Part of a small language model's weights.
Size: 12 layers, width 256, 2 heads of 128, MLP 704 SwiGLU, vocabulary 8192, 13.8M parameters.
Architecture: RMSNorm before each block, rotary positions, no biases in attention or MLP, untied embeddings, capped logits.
Training: a variant of Adam for these matrices, 271M tokens, 4130 steps.
Each number is 128 + 24 x the weight over its row's rms, rounded and kept within 0 to 255. Layers, rows and columns count from 0. Numbers have three digits each. The size before them is the row's rms in percent of the matrix's.

# layer 8 MLP up, 704x256, rms 0.0674, rows 281-317, columns 128-255
099:135116106143111127098144117191106130164132118107116114112119142112123185095134166100158180119130122096156113124146149138143143094123077140106173144116098113132140156117103153112118169159136100127123140128122094146141104123120146141097171120081112122185136122143123131139128142131148131107130115131110109132095107136152064129136084122139078125107099135152113137145141181119143134100137
104:083129132133133122115083111104148138162112135117132135176156149123130163139114113127111163093170131175117133114108082110108127113119122160134127138170095105120102134177134129096156093072147128134151151181095098130156107145136111161171133138122139141102117140109107114136127098107121103121117089162114128144138070130092143124096168135130128109107124135140091129201129103160167124140086
098:152110124116104120167167117107155137157134110145120136112117151108134135154167146116139115123094114136117130105155113123115100130138139116147151091139148116133095103114088130161159141105173159146084138118108098142126139136128109151123080178116157100101121097093140142186147183107147150119149110131143169112101123123139104083122118158119133120156104092140098120177152094105133119085129
101:131166129133167124153148139110149120143112104145113121065148103117160152104102109126139108105156115077119143139106139147156106145167110139106118118094118140133114158178164103130126104091127125130092150100098129171155068154141106112121141092161163181120142126110119122094150133106076143169161118127138146145104085090119134140125097136126104119150159102135127156101131139168132101121138
103:136103105150130133099129144131150094128149103176112149147146111072152139145157144127103134147164093158077117100147163207143098110131105166159173103153175106099129134132108084150108121145147085138155126142161154151114150115155125156125148124117119154156171114118150156130123109094139135137080121074170138087159141111124143115129121124120095139121181092148138125167122123100098116134161
107:132140164117117152135069090127166099088166131126136132107147134109118127137131152124164122173118148137082151112110161148162137154126147120120137128112127128144160120146096131180103135126124152129080139147131149183153097112118144118110063162156145124146132146141113170100123113132107171118121116075120103141111134136172176134161138068110138118152146154127112110152115128082133111129162
106:103111153168129091129128113149149142132127181111151160092145134127118144162126171164066116128106145151109130082161124135149130149113146116141114135132161145156115097123117122129157092121136152113113099137183084110112143141127115143164124119109159115125094151124114104100171139082162120171130093118132125127136168118136108144196056097058122114178147127147138148153128130134128121107127
105:124149142135110116120111144143127154148110135099131114124125140154155115136085123120136147131133168143117105167131096107115131125147115173176129160170134122105096051134153108106130179121112129120111116108133149116154161126166094162111117152184128152115132165138132114086098146095149105107119101160097121152132132135071133120157108131145148155117113138145133093091161143148130154166094
095:136110103133129088071126124090105127118077098089116121140120096122146094168119145143134113140173109105120097129139109108163134094111113128115139143135098124131141087131168139112130132138084125126117147150138130119143123127088126149114164110146136163118082116081150114117179130143122073118135106121102114137110116136102141063145117137132122145123118150184131112148158130119148094115137
096:108095100112138175122105139114137161132154120086142098153098136063128106138132153164108146122138128121127145119147127090118136135128143161124148154123152105122115079130130106130127126162118159173139152091147104102157145111157102114133189120109106142173120104111140139159146126112133150133133156128122119098106113079116138106106090121155147128115076111158147150118111124158107110127122
102:148165166180144134124102058158152141121118101158155125113171107147107119137105148160131134129134158103090119124097150127113144116133108135146139130158117126121116129130117144107137114132148118110103131145106098147096166154120159088119156089117156120110114161086112137131134114151136097152156099168147158083121116088145119146108141137140107119154130145093173102125109110143103140129156
107:157112136080191132151118138105144142145130092120137123156140128147114182106134177091152157156115148078147112157137109108127101135138139130155143110104088129169110155113140116116129130106133104144132140116151121145168128083154117117144130161088115149159153114133098140146132133132049134163141117104123135095159133151120118084161133108118129108158133154153105115109138157140154086151157
103:107129124187105129109170139130100124150190139129092123123109129138178157105134123112126110121122122100161096126118118135154122110106140105108129160213125092135109145110125094087148116133100127140098119111131117119152102126177093130139123131078152148152128100156151126142129134136136125099137116147187101153151124092154119106198105120109117139119160115158110165109122130123107145126172
101:126089110120130154160068110138132133121094116096155131095131047121117121141106176152125107091116147172129137160127120146133105088142115086129138079152101144120146127141127132129136115126116136135126119110132162140113094145112137115138155154125107145115129156134135167144127135138110138101122155119139136171154130128137113118088096090107123091137117104110080142125115183131134080134130
100:114147147139127125160124125144109093105105124131118105165171145139083121119141157126108124140122106121106113144141132146148099083133151131144120179083105127135143117141085133132127153110179084143123129121140102161147134116159175088112092159146115101156077149131125100114130129122145122145086147133124150144145105120092151118099108081122128136154152149133155156160133108092126150095137
093:142157122115085126076123083120169144132113130141142156140090165144095168150144156124147142127143132145121134132079102143140159125116110106124103109177108075123145094139126111119119148111101128153130135164074143134126152169132125135121118140113135116103141117104152161108183154164133121112119144163137107144102133138138142131165160119151112104070136115162100125088137103117150138170098
107:148099130083110121110108133160147137090104130112161107128111118126135126121102079160133100118142096130156119123138093190129106148120152163164138131150141128119190134124098151169134142066128107161122166115141143103127142061147093124127116145133118108123103134184161139162108139121155122132139147123131107128065168160130157125156152115092144108099146110140150097131150129142142109116089
107:156107119144133140139128050152129094105115105130185126093109079149086168112184151153159134107151125115117102136155172123133117171105112089148166118169139137117089140113144145155142144141128104122138106104118128114086145084100063119128169110085158129085109148113136143143123120128102114174109087164116149123122129104148144110167119117137165124097134157087163166146133095140112184120125
118:177130104126158129104165101100139132135088094126113134061142126112139128104099126099095139140149096112113125109114180120104119134135144070120115150150136145113151164094109075085129160147123126073162116169139137085156106101160110160145149159110131142159107111161082143114160149132112152126145108139108152134130142080142111150129128112116106107119133111106096149064106126159174085137124
101:091110152132103126130147158135111135150093163130125130140111164112149143177160110153153119098122135131112180123189093092097098126126123101127134118114140128110161133127140137146100117144148186190076127123153113118109143084125157116073094150143143143112099107130131177096121119126128123077138129128144122142140103140143143126144139164112144074145149134166128113173104151128138122102134
097:132083080095120130152179119119144131118095120154171152093125101128118110070068120109150115123169134128046122146114127147106143129151152125142131106132144128151139163156091103149172090101119151137119132065122171166126089195120122133168120121079130109109149119097176140110115169144115075146142139099122130152116144094134139138121115147129169130106141137114117123107119091143122127136116
092:147134100117123179136121121131155100115139110136100063144076136169112135144170094134092106145130135108140121158116144092130133135135125134152111144090147103110130164139135163091104106166130116063136122163111127106145135129131123165147131135145114158123094129134133098097093120151132092099115117139115125119128143105107142133123116115148142137125165147110136123127139098186116147130095
093:145147096105140120185072093167149117142132176142093107142156144166154138114109158106116125123130149132128093127123119151115119140093083089125135148164142109161124140134149174143133174066161143146146131124123129128099153097121152117125143128124079123122163123164138149154144116111152142125119118090121107142123110119144125142117157121104154110132081120096115088162086044171127137166140
103:079141116129110108122130132110090138135150142120146111133097119128099111143146151128086091154122115152171152098103072113115121133085196081131148114089141115157091146144123139142118148129090137149143126144172146137143119163119146133121079122099132112134084163149142125121117134122092127092148105097108131149148154109118118109170145113221107098120147120141113133136136110172131111106118
100:115158160089165119154120150126163136126127120148158110081137109111172069109161080116101109132144184095128097082094154152130107147104146120163106132143097138119166105132096159140155131165142054168138151106118159098103125116129129127113126125112099119116132121164137193138144141148134156113128125105134166149118084140087126162114083114152151132135111153109111136114076113124168106133112
105:110132091104098131102173155137139153160164095132098111163102126125119146139116120133124164105108181175179132127158147124100142120137092086099114112120133107104088115129154143134138147148120145147150116095126112086115173163101134105137111104160072109202127145162063138102144143115125112113135135158134103118115104171100122153106117132112122165115161089146120137123144121127110142136161
105:094126188103085121152161150142163127120112145080132103104135128107099152106115117171142142066122171118093104138172105136142089124113115108142130137145154123096122109144164106139143174134143135161086117106092140128122138110128094134109104144137116114114082139117159131122056157106130129122160120149072145074073155153155112084141132150077117108143135122114141129113099116067138174102089
105:111128099114107140110100104128097138154128127121142128143079136118133109097168137184085161161149106082123142137157135104125108135084095111099126131112121144168132085111108138136161131169117063116145124114120129165099161105125105137133063124154120155108113118132135164082128132190136117118139130152186123148129129135137127099119100140108118168124105188107069137118094150109153145130107
101:144138139081156133148136162123116141079103129104118154112143136119133116173130120100159124142114156125127116156133134147144123113115112103164140168131160127123116123121115133148131096144107120107098122130143152107139119124131103172133081144107103171083107117094174148140133145146115177141146099103156112133148162147125132156103109161122144122172132147093138110166111157151128135130132
096:109089159088107130103111141098101128125126087110157119150113142153162154153114147174110130105138103140142134094091115121111095141118167084149158148126131083134118101114146133130157117189079126124141120158108115143101134146130122120152128128145153130120089126113173180152129156122136108106087085152147102129145113131105129155115115101147104135108136108143128124115137141124128171151114
100:159144123109118131158115146160132095136147118105133111104123112116153150097123113142168137125094136178140088187124160076180139129105122084125121140107151142130145117176157167135100182146174109147141111123160110090154126102097145117144102116097113117168125132118148112127164116079080138104135119134137112108124155105153160138125096126072164088096140157117118114133071146133142134134125
107:148166122129147126109150107168103107128112125129163089098114109099088136165106115146157086159075119137091177138132175162126133155132094126118093147151110136155129181103177121130122154078140088090154087143124116078109136197103127125101129120131121110070164145139084125146123113095160110128120113099114118131126151138153157078105151113122101114161128141086121110149168112132128124105112
101:171089162102154127104146131141152124097165137117149081061115092147146122150152168130119118123188110143164141074129093090097167155123160102110140140099105117124113164115138129143114115105099163121134123150110127138128126146121124148129161153111105118147147129125111144089174143138099119156138123145129110148130109175090158175124135122123094107124153115163149125150117154115151119150109
100:116156127126140151141142110119105146130143125097089134105152150179130114063113126151154106138139172124105148160125147129094103102120094134113103112113131157111097141110159121136151137132141115096131115136096102121140113138131160162118127110090116144129165105099124116111131120113105118142124117167117113106165113111129156140133128133124171114100085131121132135147147122110074081159144
104:134134160142103146140138124130150110145159135117134160130163129128137145143145101084135161119088163131133101114083121138089164101119088156161154106127111102127150119128141121078101140142128115090143130132116108094126152107135132121135112066133119131094162124144057146128136111118135125148126159093128081140138149168156160162135079145087130125098162176136149097161103117127128092128142
105:117142124161160126117080139104064116125124170092137124129137139104077155126112092138115113159093142110117100142123126124143147114134184108117120140092110110132167135121149120089106104112116135144112113101142158113118126172112164108092129145126087122168081134143141112106122159148175109149156117113122127102163125140058144112100112133119065097121136160179098143160128135066132091161161
101:152158101122137117120179142125121131160124142138112129113124062160139151149103110098123122146142115071189125126089137138102159136177105080128113111163124125128139116112146147092131127141129143145109157112104122172099140148111112130113121073127105133149101145144135131147137113130100111165129121171123154099115126140141115140153074113118166140147134145143128152124073084127165112111107
# layer 8 MLP down (transposed), 704x256, rms 0.0655, rows 281-316, columns 128-255
100:115116125125092116138123083145128138166086111153155131105171141138111124119116102150093173143120140149152121132100142167136106100121142107138118118141121095138156167142131138130133100131149113101128220181140138135058124147148100113072121079138112144142139151153143143120116058151153096078152093140168129077125139134133139096129135113081119148144178120099142125124105116108153093118078
105:144149156131130164176155142183107135150127120102145152128110148153117101145162141103106142160084150140112128130108112084156132133133121129208118108111117156152114118126151167127129109095129142092083144138133095130155089125134133163115118074142120174153123120158143114166115125131158166135107148133109091139154101126098163104145133161126178079102145085113132155213145137124117151135117
099:129126116139100109168101155125121124148102122134103134105106134153101138156103099135114086149115168118140107084120156155101144175129138092188172129094148122130171140173124112110139139155131086138151195142126115151139143132127130100129211138142170109143108097105136110116158042106136143146140150139174083149142100131110177123117130137120127131122156115146150116136140105133129177144125
093:112170130142136116076136131120109148154151104127098157096125120118150124097113136110126164110112137133159123140165147149129133108141170108133128118127135085147116124110106103134128142091140139115124255141114146119093126116154108143134120106094119130151124115142138121108141007107156173156141150110134118178111113135173097139115146153111109106101119137137123118074128126100155127134099
105:141094152132117138181131135119134105175124084160111129115107100123104094113139158117100153113141146109133123132141129118173123127127103122142112141130122141098082149159148124123169109102136160107102158133149143144152125157179110135144136172160118084152117139131106170072120121146109135164154153113153123131099145126095108141160124106151090174136151096128103135103095097122112137116109
107:121111142147140114142125118094131133178116139116111126128156105172132112082144132097142111142118144084123078123128110102172094189110154102144047106091145134118154107125105124096120102068140117090127163124134111153134069152137126157126112126186131134094151117136144158148084142135113142090159112150112172111100127195137140133153105142140108129161132169130142112151118116146107108123114
109:112117118137127146086135137131131151113181106110129122149107127137126120124126159085119160124156119115121182136142139119146137103138094146125157149126173103116124113102120127130141126127116113112140042093195158117086166119079133112136115122082163138165142140130152104135141188173151142133113093123142126120122141112068143162189081078095130104125187138163109108121142106130108134125141
107:118160130116094132126111153149124127132136112106133140146158123146177130131101133123143163103140105137114142128149115125151139152135145128166096129134177108155180145146089196188148072124135130091142196146149117121123151136082131103127118088111158128110190135099107091114153042126157176084132109123105105104140137154084133142116088143128140099101099104143120095133114089091074121164131
096:147141120141181138125110123158173132109159153136101152110157167102113149108137135106136162131085133091125154135113095111112102144143140108106097118155090112080114131151166105154090142098124100181140100102160148159162132146156116083123142156133160124085104075100116102132134138110103164142161123116140124101105173146116090097128158108115199154128160122163129120127150116162124115137133
099:115092113160148149113137145149153142128151145081106087125150142126117147140118125168130126115119158126110127123150121102141137153146114161046098113080125132138136086148145171146158112127105121146125133150129116153166114118139148141122132105133107128130089101128131151117163100115116094120125100126134139114115139128134122135151114106107141082113104168175186112150084092099060135134110
101:121119182131120140119121126194086119096153092106082118142133156153111093151197125117089133116140157131149136115145127128078112153129103132120175114123136132143089118131086128094141110132193112100100129136139123115133121135130132142137154115137144102123106153130121147139079144123122115144130107128138135145109161134099116116193154139124131097124101133118092152129135119152148091125141
106:168140119128110107111133158125160117161109066129113106102119155106153122110136119154115087112114051103116142129113100146130114123160143111126112115151103096117091139114087171132113104150168131094132121174178150118121131157161131116108106159107108142112141139124092101119163136134089124130187141127145143146125142140150176122111147112125143127120121135096067138138106167159125158136112
103:140103082133139152174159107141121171125113139137110166157134101108148140159126145133152108126112124106139168139135109131133095135163117134125135102125114090092139147154099092102139140138157121133100061141110141159140146135175130105129175136108177096171149113128135127142154165162159126130160129096151127163167185154154087141103104109104146129078064145130123153158122089165155107112152
103:125111104151103146152113140122109137103087126143154109152151156132169124125091163134138096121119128166135101114116110131132108073138120112138107128130128119128197128143110065123098096123091122058161132133120172099131128112121113122105134109126100152087149117103137128122141151153128167120107141127137119103152102091074102137110099160069112119120123131152113124073151123124149098167164
101:189113103127144122142172110158100119148169153126127112117121123118129113125084146115094103149138144122146160141157095102149139142161123146131129127134094122108141076118107114156128119178132143164108078201133123151155119134135099130096133149123155156127121162126089130147124152096131135104083122103169093139158125127146144174099122150136135174129146131140124160128144132102116114208133
083:110079107124131204165101133094157137166136152086114079121163097151160112109142128135119143147143118130108158128117141125099116152153149081157152137095133126089130144159161120103108130126144115123118123152116146136169111151146137153120085110121095153126139164113091132114139122158124124121099110117136119134150162102114108124125140157119161149091138145094152140156120115124068072137143
100:119117123113140109125125098160138126091094139101109117117148108162130124134171123121154135126134124123134129164129104137133124140102149124126094130138134150127119116122138137097133124156134161131117255100108130125105142119116117122113107146140109116140128128130140151159144000101130108129121151099140138104138142137159156118163111123117137110114171108119113120115163125132141109092161
108:116104123132100154101136099160142165100139161083140149129127100107134160098165140120104146092145093138165151139141148119149152147162113120130142116162144148102130107097181170111102125139145090142083164125174150113133095120087137133110116135118141107103084126064142129114129064162113121160136132154112181083141129127187128138126126138108079119112160109144135121129136115127108114145164
115:117124097115133134125086153101124122160165144161157137139147140112160110153121124151161122100121144128138136134106094132117149134132139125121098138084124149097149114150145162134125116135133145156075097131135138171101131133122088077151128161135102135118134111136178123128116190123151117162132118091118158145115137121117159071127109147146166160138121141129174116209153085128084153112143
102:148121135098126124150098130150151125154144152143093128103152156140132135104122115130109152102102152113125145147102189144137100108176143136143138127151104076133116148136145140133107148092117150128132159147123190171151152149108147117132125123129186144110106128116120133100159060152097156169129137134115108119115125130110121129127133140101180131148122095140076090084134152106126159091135
096:097117128166142133151125107113102158085133124109133113157117124100152124099120103151137115173130120097135150094168172127142103110159100087154131158096150151090132149116102101115131113131142114088125095087136157140145120138155119155176150133131110114124121134146137117172091144110089130122156161142131124134136161102095140094111162118160099099126157141145199125100098121141125097120123
086:141136126124142086108119132120126140099107118131115176125147094084118158109096115084099139087137138161112109112130115148103164154122102158119105106161144115141143117159081093124111109167154103140149164131159121110159182100117145136124134133100163120114093186140190102119132138094143141132139121103138147136100107163116114099136101110082115129125152070192163112106128142125143166086113
098:123123115154122140145132161156162115122135127156135092137126110124130110136160096189107095169089106134126103133106142146158092136149150138068150129162136138117118169119139145156111121139135127119132000130136140142122125132106138160157135156133108118108115152165114119136087227121098105119114141171124125139139145119094170162116166132134136122130130144111134143137151129102109105133153
106:157109150105129084130128125128142141160091147123104129155168109106097121157104118145099116106144137093151123143171067152143152101158093128130140080098105114130134137096096156089125114137125127096136108125104135101123130132078178121137080076136122112112149150125143171108130156081118107112094124127150133136102137139122136126167114144148143097144150137091117104151120120102120144119126
101:136146164113146122127130108139104135102113151134120133126142134127097116152091136092140083129119151142122083096136111135107123131103121108151162151108141116139120110154151116145133133144103131131127245122118109138152131149120152134128115141132133119121147138132138109129131010124144113101147121112119118101125113146104158124125140104134099143144156131088107124095121122076090103107130
105:102083130085146097094166148100123138179118145138135157122136112159128134171083142119125142131099120163108144121130067090146174110136106142152149090134131126117121125132175126157120160110108119108148108106122148111088134145125144093138092115085098155113175140187138130118132116135116116128108137129158083107163103184100124119115127122127094130123091149143091126155102126125144149122146
104:145130128120118141168092137118115113155106105136129110107098078148172155158140108085137134142180131120126140141139170115131156166129160164145113153169107177111105176081114085167111137141122151142128186154133122162141122172141139126152146134149187086191120123147127105139141129123134132121178101132104142141134109104155128144122157126161155110111096101137122144137120150144157105081109
103:142115149120090121117146138174130129111143100137116126134132153115117068081073140148138120125098116129122171121129097138099092147128148084127117136174133113090164161084125164169125140156155122120132066132108146147127112156148115122177113127118113156123148121172161132128145119137146123125143129102103129153126186133119147141135098088086155175150154112158132145129143115115080156113125
103:099164129126115147128128185101145117118138130131137103143100125132158122151122120130133169101141107151140143139106095123105115122132120075105145103125120124142125130134159133147099132110096124194148133123117090117123130113094142131131106096121090158092148126185087153118151148119144129127160096157134145115111144133108134122100125111113150114073146164135113130203158150172127102142129
095:089117105124101150151173155127134132108120115114114096142126132154114114123156130137119135130131146122154157120152115107142120119100077116094159128089165151134103159126152227174115117134118158120177026147141157115142141137116128125153131134146139134094139124136128141101137203174094134147077095135174130121114174116129135097128147112091147185095146115110125117185119094083118106127134
100:116171129121184129099137119196131131128121160148117123126129096153141140103137134123080138128131103095120154105136104117137159135103158118163160144129129117112109111117154134177112101156152094105150199124130113166140157162119143107172136113127131133138131119130144123150129052121144107156156098161114138147112122125134131134115104144149105145126125044142127151148137121137138084145151
108:166129150142147148119090099118127133126107096125154140116116116164112102130123151117136138158157107113146092165140114139146133134126148144133116128142167111111122119158157141098165126142131159157163025092126101131126134123117156113136105102096142078120167166080140101110116255134168097116096120107141156106111125105133147123121146126123126135148091104118156119134116172123133151132113
102:114107124146142134148091177128149186209125124148107122113072130129086096147114155080097139130121114120137152146122091133097150128128153138134125144118174139139113151171152133100120124063147125095124127128091182137106138148145123163131129140132131130160134127126164081129089101101149138113167132108110089092142118136080170139063084142165104098157117096127115101144116132133108116157100
100:144155154113137146166077144153101103128110146072158127132158149090171135150123121121143135084157130154110100187136095117144155105144136138126133105167142126088140136160142143163141142126126148148159060139148167105095101098163117096158095088152085141151069130115126147135070198130136128122144118128126132100105148137163105116122130164164162158100116133180138126104161122114132141163138
101:134153135127156180153110146131139089115147176106133111154137113110168170138149096137146104116159100179146112124147162131122130090121152145077155152158148107127106144149083073143155109124125159112112166117120156120137126157134125179154137129130096155130118130118131141156146091159121115119131164126111117139174123167135148118134114109073082113147139126137145089119108123158116135081136
104:133146087154119122102085121119079129197105163135143138118170150111168127124076146130130161128106142131098109126093133113157166104120161101129140162121117107105136144123140061167145127098118160130123155086152124159125131084106155126110125143138114156140106150126096171081118114133084103097156126118121134125171123113113095128103114112109090148119113110137092136132139132120100102147147
# layer 8 MLP gate, 704x256, rms 0.071, rows 282-317, columns 128-255
105:095105108134136134149126138124163183087119147102152145159179124115149106176141129160137133120126178138078116103148122140126142137099140161164121123097109110120106133180127153161115147144095162141121133142137095139121132083127177173115103085161111119131099115123141131131126098166104144190140118150105119142151160126087123156079138132113112136108128118155110144149132113100121160181156
101:123109134143149151100148163115104071160156165119118099116158116113136126100092132100128097135144171137128132097139141151150100106122161102160137136154157135124123115116153126153136130124142121145173142100113091108105157101160152138129100106154104108102177127107100130152130120181103146142145166131159094129153097107120145109077140139135130118111101090123090112146086148113137099128160
096:089113120139157157122132121153140107121135137129137089085155085124113095099114152127113121126163107148150065154147102108106139094125083125146179115132135155109107138136096131106130117116137148116137106106167113137132168129114054114102130089153121125109156121072142143126146136117103108136104086127176127104162150114101162141115178084132096091175104174136106103119119105113113117097173
098:127119151137062135116062163116104118116178081128129141132090089159170110110175163130169071181119104102116117133123094088160099142065181136092155113122143129154092110104146107120139142150095121119128151133073106161122126107136110099103124171102149133138101136129114103145142133115110121140125121157137153130147133128121146095165127108102103181113130130139147158164178125118102125093144
105:148114146111150173157098115129125108164123163128155158131149164116086117169114126108123137143114122113124079163109146152105130078120120168158148181163125165138161165094146151080113079177136154096147137126157150128128144122117121136127109134130074129115099144099181117147136121085110114138065114103122139109118169102122153133129136144132110123158090134100136119157109176127119133144139
106:160108108094143136141148116147152112111113145119122114112132153113174137072081107132162093127092127110126154091162130103146138112113146080114121189122122157086133141093143148116074147125136134108098142139098119115145171139105131129134102079178125122127139127167162128143132116138142108114131163092096145123147134152134110134109077120137117146124138136190143104125122105145137087133090
106:094114133144129136113154159118119084132125156173142140118139135116120149098136146129082132121165153132145110076096132113089101100127142144107076179125087136133137141123101168131162159132142115099135133139119148124164123078093143139144118094144148122131165163165141126090129115143108127187098132138176131105135148151119116137124183091169166110119149156102072105132121123148134161121106
093:132136145128146136082145106134148130141107134109142155112144157059133152123127153098125104145152112192089152144109166137101121153126159147109143124162135144103162087098117109166071123131089141118137152119116148144100158152138141125100140145111111145150096125142097102137122118128115118169103136126151134115188138159091119110074123145161064145118132168098096129152124120132110058136137
091:143145111094122131132167187104132134132147148110084122123142093123084163107072118140118117165118176118126144130128141133119153125113093148135147164102119123182143140119114112144137134134111125128152170161106123158136158112173137175135110189173108144120138166132104125156154136138134077106122128115127177137120119112086125118133100154177101145088091158166138109152105135096121107141085
100:139103123138125119153082126103119114125133174107135121122117103121133107135118137169131178100092121102085114131096134126141146131134125098115120129101097137115121104108142147095092082131155123117093147157121113123142132055100192137112117109109123141114120143132175145145150128123138112107151105164135132135131136127099154162164079143179181137124136145141122160130119096126136146136131
111:139133097160133122171111147137132116132138119121146077127116079133131147151151119112175117172089142151144109164127127151106122162087089158157123121149068127113147119143127113132099203150125121123132122128166099100128157105146145145172161135156071121134151148149103123108122117095115104145125152104124139133151164125164130095107153087088126126107144114084129096106167088141113114144140
101:148138085071120155148154157122080108123115104094085107149164104117172139122136136129115143113121145126133136076076128087139136154106148149142130134105106139112090162098177160149118096110078149129131131098099111085161163093120147104142125132128071104147119109120145128177091133158138149128131111146145106133096157125116118111116145142145070123114137120129091135161130143123103102124171
105:152109159128120116114145153146139096164136153166123112126141170089150127133133105111104106124137115112146188151133166115123165117119142096081127145118161114168128133154081150148108130155150150151116145116111141144146098133134130137105161137138094105111130113123139103156122119124097126155175099124127114148165141157166106105097104132135116147141155173104099103083170100130120149101124
101:119165092156111144126128097118158102060126125162163127099092166124146139116132127158146099113132123132119147117148153120141093105086138138132084131139132143090096080100177137069122125143097157120153144165119124167095153134146157100142144084148155142121188118084143151086147117135134114104108136117115139125127111102124163111129143129143145102135115142107167087115092120151122167101132
082:099133123123150146136136139103155104086148079110097144106140088116154118105071120137115144094123119119157161140174124119149101166155154098130129139095094150144139128155120133149137110136175139134128131114182156145170074139145167119135100131146119158127067137121104104114103115140111114146150138078109136125160146101131094113113105167128138140177123142112157153096082104115133097096155
112:131100117142149154136101175131124104107120122144154116133126131115167095124155165146115127136149155087074145113132152141156118116088102056134075160153155132112107145118082157117116120159129130095120138080111130150129148123116129143167118113124114107130124144138099143111140114156127126112120080097143092121109145132115107086112087151152126134139091147128125092147139130136088140162156
105:178143140133095103119123109141170076087116152128141103150094156118119154096102151121142111110159065163148137107128132122124125124139110119139134142132148151169069129130195111113141144101084134129122151116113136120107109076098116132090093148121167152141106153164140136128120149112143148179148157113116082113077118109135114119141170137128133115137111143148138131118120137137143127123154
162:126088096106088140149108176161122126175135129191148109171156122129177129139140171140130126105118162134125131119090112156087147129089126146110092154096128142104130105118158160143143160123136096131057140092119144176125155125124145046147124139126131147107147123134168133124134120113122116149096129110142122142132160107114128074114117121140153137138146130137162106166106135121080124106156
110:166057131143108142121135097125105130125151176109117146135106122091123140082143127101192095161125148088134091124136164145135160134112119129085116102107130174147153140131132121144144126145092104109147151122128097175132124103069139136127102123171092114122082140143158138147153126106104130128134131112113165126132122140134132097176137112130145147148121104111152126178123170099116137140131
090:130113166119097122190099154115123169141120159154068080109169161148128109111125153160145136130140131140130122149135149161139106126086156126108100143167124109150088096095125140155137146136115160109190125126101107157115124119103177131149128176122123153118125044150154086115106137124137149137122148164127124136095101134164123131155095102116159141108108105124116128129123146134105131146176
085:130128137114129133133148102119123112146128149131121108131148134135101139098121114121099109114118122169148145154121120115133120146138161131159099127076135128124146153143124092144117166091106103118133116148157143155152080098115112125123127152117130133151156088122151099109109128125126103149180169124113096114155101137125103121095112134145139119136082196181102138100144111124149131152110
088:142108118160097172121115132151121098131105131116149100127117126146111129135149151125126118127136093123110131152119133126132124172134167128145145137098123141115118151158135129093123112152149151155127112116145139132135113143136125132133157131166144136104126086090113104131096128134104151193092092115123139121170167118093155125120150088113136127134106112131114144126090100122100068151107
107:147139090166087083134139150154130167127087155132091130079121121148164147115092115108128115142092127131135172108117138103141106123121120108071102152132133143126153155142129134147121143110138164173106133105121112149096133141097120106140099128134125151108069161093125157166109113142112094119132114120114121134112119171134099154144119099131105132124119125164138129120135123113111172122126
097:167100090146122121139141180104133132144132115119113129127096089121114110093120144140136179182111136108170128158139145145121112112101138129133095123116085191171093141092093169131132172172103151095126128096169145155118141102142123129100125137147086084131146097189125133114136141127124132088113155104142114114079116142126141093091153150153144158104111108130121120120121139118146125112172
108:141138147148106105146141147125143144115128157108161114115111135172133123154135150107143083171113140108126151124116143142136080109142156149117086135177110121105122122083138120097158135104164160098121146069131108181100134107126133111130128130108096141100091121133150152102112132105126141151104114148155147112118144104215106121099093169145109163149133131165123113097137112117155111126101
111:119132092173109155121089109130149115139093170143127085114131144134159114120152083084165116136186155154139117132112125136155107124142115131109133132103134169125087104143134146147104144107122158164091135158101136129095102110114181116129120123126123133141087129093114116129131122121121101113118138157115090114109133113147049149101151110123120135140142138102122133127135152162089117154112
107:142118126129127152154188125128146128134109145162120110108128133122123105129087134125104114121080150091123087096089110151105153078084098130146078196110113159121125125094093120117136126139102139081082131146177149146148124153157077162146112148108116118143118142153129140132121120166126091127101092142165127124114147103141160127134117116133193128103180163201142148122134129102112128131118
098:096098135126160168108145140145155128140125179139106150127141127179149161134138134145058164109125094131095145154145168118085139116155113123165113118169136131146142130153129140128118143125149134150152125098116101106128190075125166144121174142121109112117131126152129138121115133122116147180145142117160157113130137149141150121136127185099119105143109138116099133133112116118140086125145
089:087094103146127123172170160098156148159153160139090114125174100139124126117115117126128093133112144128159124129141107109120087125130142112168140139141183134143135186119159141154160138124138168142135115108140125170147148113154104117160063103149070126128123134109114115158125108137141122091130113115144114144139140154111136135118156137099167132127113137105166161117079135115115159114118
099:138115133139145106119140163105188092164138108124125129152128116154093118143106147128134160141136098090121133165131117178127103096132125132144132168161170144124138152117156118096129157098085137137114148158149144123153149124104063135132157083073130110108122112143142130139141118144141116108112105160118162099108146121112114123129153118151117143160119129111175155103086110128156103111112
107:118115133104127134072092131154115161133126152141155105110142119156140140153167102127095117121142125124114134127169088141171120139043106130125135175123139145071118132118125151115151153147113101147160137110124111099161100123132050140105092149133130129125117111133106128120124124127096087129118152137113122106128127149095152140105089134164109108108089157143151091099117132121119090132148
101:138099107128159169122109149112128135137157103128122138118158113095088098171085111123111094132168150148120157118131145102148149160136130118134148126094105136078115107068136146191093191098128149131149149143122141092177125136118152144131100092145167150111114111107117162130135090142103135141125151143157123148116130167144111112097119110091127121134126141103133128167098169165147143135119
103:146110110089096143108163116114132134161112116118126129118096157101174137141118117134124123119100094126112161114140113123137113144106141126125123148085155117147096144150154167086112115138127154115134143124102128138141131132146136114106127165097117162122166136112152169127128123148144133116124109137134102163168164103154103089157163154121146144125087120143129135129150132162080097131122
100:120112117088101133085128128145140129118119131139137103150098097122128175128129140108086121100128160068177095146115057170139101104101128107113123126111143144151094170153110174127144120173108146139131127147153136092152151146110129108160172135155131113114111130134128111089123125126118084126132156128067148115126133147106100130163097139147137118143134121122108130140130153180121153096123
108:168125097078104138142126111148109077134122100128132112109100152181119134091129137120104132131112158168170096104123119122097106106131139145130129118079139182107083145111169151094090175133124137112126151124139115088122170122123093145129116163160138108115140111127116143152171126119118136122165101154106158138118145127134119153145160124170127143160138077136112085132114132107107173145141
108:123092145176135144164133152118121125130113157120171104105155101106162120143147150131121130157166133150125126173115146161131144116121189127145136122162160167124167110120141159136123140152144152092092150104135117148131137094125141117125093113147150142108092132174133156130115122100123104090159101155142100122106118102116133127115097112103130164139095143131118096138150114111121136142128